Weights of a small transformer language model: untied embeddings, normalized queries and keys.
Each number is 128 + 32 x the weight over its row's rms, rounded and kept within 0 to 255. Layers, rows and columns count from 0. The size above them is the row's rms in percent of the matrix's.

# layer 7 attention key, 64x64, rms 0.292, rows 0-63, columns 0-31
size [ 68  77  68  76 101  69  99  75 106  96 120 111 112 116 124  98  90  93 106 105 108  97  90  98 118  94 112 100  85 108  85  99  54 106  90  99 118  80  88 122  90 128 138 146 106  95  86 103 114  92  84  84 106 111 119 111  95  85 109  93  90  76  93  97]
[[105 125 159  98 124 122 135  90 172 113 159 134  95 128  88 104 126 150 105 200 133 137 119  82 102 135  91  79 181 200 149 130]
 [138 128 136 159 136 117 165 149 111 176 106 160 100  85 121 124  79 119 178 105  88 130 153 108 163  71 148 240 133 161 130 124]
 [ 70 103 140 113 183 158 134  83 183 137 105  71 145 111 131 103 160 128  85 140 149 104 103  95 111 194 136  41 110  83 167 146]
 [110 113 158  74 109 193 102  59 201 134  97 112 127 107 187 113 131 127  79 152 143 104 142  94 112 174 128  83 152 149  95 173]
 [ 91  83 123  81 135 111 101  66 215 129 122 122 120 111 138 103 143 168 109 140 142 110 129 144 118 141  88  28 131 134 117 155]
 [112 105  98  94 167 124  61 127  85 164 184 127  83 149 120 187 166  71 125 101 139 112  93 130 138 159 121 106  94  87 133 118]
 [112 162 139 139 123 121 136 163  45 127 116 110 177 136 130 175 115  71 148 120 173 119 127  83 141 150 143 217 124 106 171 125]
 [183  88 146 148 141 163 169 170 120  74  71 169 159 127 191 129 116 126  78 153 130 115 146 138 127 122 111 159 167 138  88  85]
 [ 93 167 122 152 161 158 101 148 135 129 113  88 178 107 143 144 118  97 117 187 123 134 118  82 164 139 100 151 185 154 148 108]
 [152 143 126 200 180 105 108 196 109  81 149  72 116 147 172 147 130 129 146  58 177 139 114  93 133 134 144 136 138  73 132 108]
 [121 163 116 106 146  93 107 124  75  97 143 118 142 156 135 187 125 110 137 154 151 111 129 100 194  71 154 211 147  88 159 139]
 [109 147 139  84 153 129  84 110 134 124  85  84 115 106 148 113 152 110 112 186 160 122  67 114 151 213  71  91 154  77 136 122]
 [ 96 145 165 101  93 132 197 138 106 100  57 128 127  97 160 142  60 164 124 159 171 147 128 157 172 148  86 131 130 175 161  98]
 [167 125 171 141  75 126  80 119 147 127 173  96 174 137 100  81 115 130 128 117 178 137 144 125 104 103 119 123 104 210 104 137]
 [144 176 156 130  69  97 134  58 131 142 181  93 151 185  91 136  93 159 151  52 119 136 144  60 131 136  93 185 116 124 131 123]
 [156 107 157 147  57 106  60  81  94 104 107 153 168 152  67 136  58 147 152 120 128  91 131 147 139  85 120  86 149 131 152 116]
 [167  77 107 185 149 126 150 139 125 151  88 107 167 165 153  82 120  78 124 154 156 108 159 140  93 130 138  72 130 111 155 125]
 [118 148  87 158 174  75 102 133 146 101 128 118  87  89 127 116 130 115 179 103  76 193 157  74 128  99 157 165 122 125 129 177]
 [132  92 172 131 106 204  95 181 109 144  72  96 150  88 179 147 177  94  84 133 163 109  79 127 140 165 134 150 130 143 131 123]
 [151  89 141  88 171 136  94 122 104  95 132  73  86 156 182 154 155 129 131 196 142 155 104 113 113 146 136 187 104 158  74 139]
 [174 141 161 146  86 139 170  96 141 143 109 182 170 126 130 127  56 161 118  87 108 104 121 115 141  61 109 141 150 127 178 114]
 [113 200  94 103 102 153 107 135  84  59 110 166 141 147 150 187 174 115 111 158 151  87 143 109  92 126 111 149 153 125 175 118]
 [136 118 167 150  84 141  97 141 166 179 129  83 118  88 142 107 138 156 117 125 160 143 101  98  96 149 172 197 105  87 170 150]
 [110 145 127 114  95 103  91 124 195 120 142 182 173 120 122 131  70  85 151  90  95 106 165 166 104 119 150 140 103  95 145 116]
 [107 161 135  98  92 136  84 141 156  83 128 163 161 185 137 110  65 145  87  70 150 146 170 148 112 111 114 136 138 169 174 151]
 [145 165 191 104 116 156 104 112 157 217 118 108 172 156 148 133 171 149 129 168 141 164 102  88 122 165 204 124 116 126 145 145]
 [149 182 133 126  88 145 123 163  55 108 108 118 196 137 122 135 145 100 110  68 159 193 106 109 117 161 144 190 118 139 127 176]
 [156 110  84 146 149 125 175 121 180 153 163  63 118  98 119 109 180 143 170 147 132 149 141 108 112 157 112 133 130 115 105  93]
 [160 128 135  92  92 119 134 187 115 111  94 135  88 135  55 132 126  40 103 171 124 105 109 116 154 158 187 168 164 108  95 114]
 [ 75  97 165 194 136 153  73 105 133 135  88  48 167  95  96 167 119 111 113 159 143  93 122 120 136 135 112  48 131 147 147  87]
 [169 122 108 122 115 105 170  98 211  73 124 131 142 116 129  88 147 192 124 172 135 116 181 142 157 143 122 126 141 141 115  93]
 [153 156 146 126  67 129  80 139 129  97  75 100 154 130 166 123 174 136  73  77 107 149 143 176 168  98 140 140 134 201 174  87]
 [100 142  86 147 120 109 135 112  66 156  95 125 160  84  95 142  96 128  75 127 182 142 129  81  77 204 108 109 149 172 114 149]
 [163 174  82 140  63 135  98 157 121 175 140 150 149 136 152 151  98 147 172 131  89 123  94  71 196 103 128 235 122 106 144  95]
 [165 135 115 153  81 135 149 142 161 146 135 139 143 151 139 113 124 114 156 145 121  91 140  84 167 127 130 203 137  63 138 104]
 [106  75 177 101 162 106 132 113 129  97 112 100 124 125 175  85 170 123 127 140 164 111 138 227  72  98 114  30 121 143 136 138]
 [149 128  71 131  97 109 128 143 195  85 130 165 148 124  77 148  94 161 153 144 143 102 181  72 177 171 155 202 133  99 128 144]
 [111  95 136 112  83 105 137  66 167 111 121 139  79 142 102 142 125 130 115 168 128 148 157  92 170 164 122 129 123  72 104 118]
 [ 90 125  85 153 112 109 180 128 130  86 162  56 171 118 135 127 108 119 104 136  93 102 148 126 112 119 166 209 101 126 173 158]
 [ 93 156 106 142 180 113 123 106 186 102  63 149 117  93 120 121  75 140 129 153 187 128 147 148 122  75 172 119 164 111 132  93]
 [ 50 132  95 144 205 124 125 107 117  89 102 119 110 145 186 139 132 147  71 138 155 145 137 133  95  97 111  50 172 156 140 136]
 [164 113 141  93 102 176 143  94 110 173 120 135  92 116  70 171 153 115 146 120  78 128 125 155 160 175 104  42 106 161  79 135]
 [ 88 154 122 108 157  75 122 132 171 102  60 136 100 118 145 129  98 132  99 143 161 114 123 119 113  67 172 161 132  76 148 110]
 [ 91  93 117 198 151 108 138 146 115 133 144  73 116 135 121 162 190 135 116 142 162 131  95 187 106  96  93  74  90 170 125  86]
 [113  81 207 102 193 179 160 118 186  83 178 129 139 151 111 153 122 132 141 119 163 123 142 174 144 149 146  79 111 134 106 121]
 [ 73 111 133 128 128 147 114 118 120 141 111 153 127  59 114  94 124 102 104 118 149 119 130 149  99 117 108 107  67 110 193 139]
 [172 124 182 150 104 138  68 181 117 141 120 152 163 108  97  98 117 103 122  99 148 178 100  85 136 132 151  97  85 136 107 128]
 [153 134 129 144 154 124  95 141  85 109 107 192 136 100 124 161 133 115 129 102  66 100 124 125 144 148 116 150 129  96 137 112]
 [119 145 156 191 129 134 117 168 140 166 133 164  96  97 105 132  81 129 124 145 138  71 126 134 139 106 103 136 191 150 151  94]
 [154 120 133 121 121  67  97 118 158  32 121 127  89 132 159 122  78 145 138 102 116 119  70 140 144 139 106 141 119 167 147 132]
 [116 159 122 154 114 234 131 103 115  90  60 148 131 155 120 120  93 175  97 142 190 135 123 164 137  91 124 126 171 144 129 196]
 [133 184 102 159 115 130 129  93 105  82 153 114  90 147 116 154 167  89 146 114 151  96 201 162 150 161  95  84 163 113  98 154]
 [169 134 163 144 141 187 144 132  74 126 106 165 116  64 114  82 154  47 124  76 190  81 124  83 119 173  85 150 170 163  72 120]
 [180 112  57 110 105  94 164 110  96 114 180 117 112 125 144 136 128 116 119 117 166 133 109  94 112 112 140  79 114  63 135  86]
 [142 155 112 122 135 141  53 108 190 114 135 120  99 134 114 173 128 126 152 141  91 184 165 106  82 136 123 106 120  52 135 115]
 [122 160 122  96  39 133  79 102 118  67 112 110 166 176  98 167 122  84  74  99 181 146  89 116 152 138 151 170 108 159 126 113]
 [161 145 106 143 121 111 121 134 110 138 128 128 118 112 103 133  50 137 164 126  56 159 113 150 122  82 153 101  91  96  95 120]
 [104 114 178 103 165  80 147 117 124 121 154  89 136 102 185 127 123 120 175 113  85 160  85 154 142 104 151 185  60 108 173  97]
 [184 207  93 131  58  94 123 126 135 168 133 139 122  80  92 128  79 123  86 148 163 150 162  62 114 189 113 101 115 119  92 130]
 [ 96 161  92 130 177 122 172 148  82 116 112 145 153 124 100 168  96 106 115  68 130 111 115 147 201 109  99 146 125 158 148 121]
 [140  93 182 104  92 134 123 147 110 110 155 114 111  87 173 171 164 132  87 156 127 172 188 109 114 129 120 157 228 164  82 153]
 [ 69 126 105 183  83 142 135  54  80 166  92 154  71  86 119  97 139  94 145 117  74 133 144 121  93  85 143  61 110 105 124  94]
 [ 90 148 110  95 172 141 148  65 115 127 186 125 131 204 127 137 158  87 150 161 123 177 144  92  86 134 157 140 116 144 111 139]
 [ 92 141 126  89 169  74 110 104 111 125 107 178 122 194 115 122 117 120 150 122 118 166 117 125  97 113 100 166  75  91 169 117]]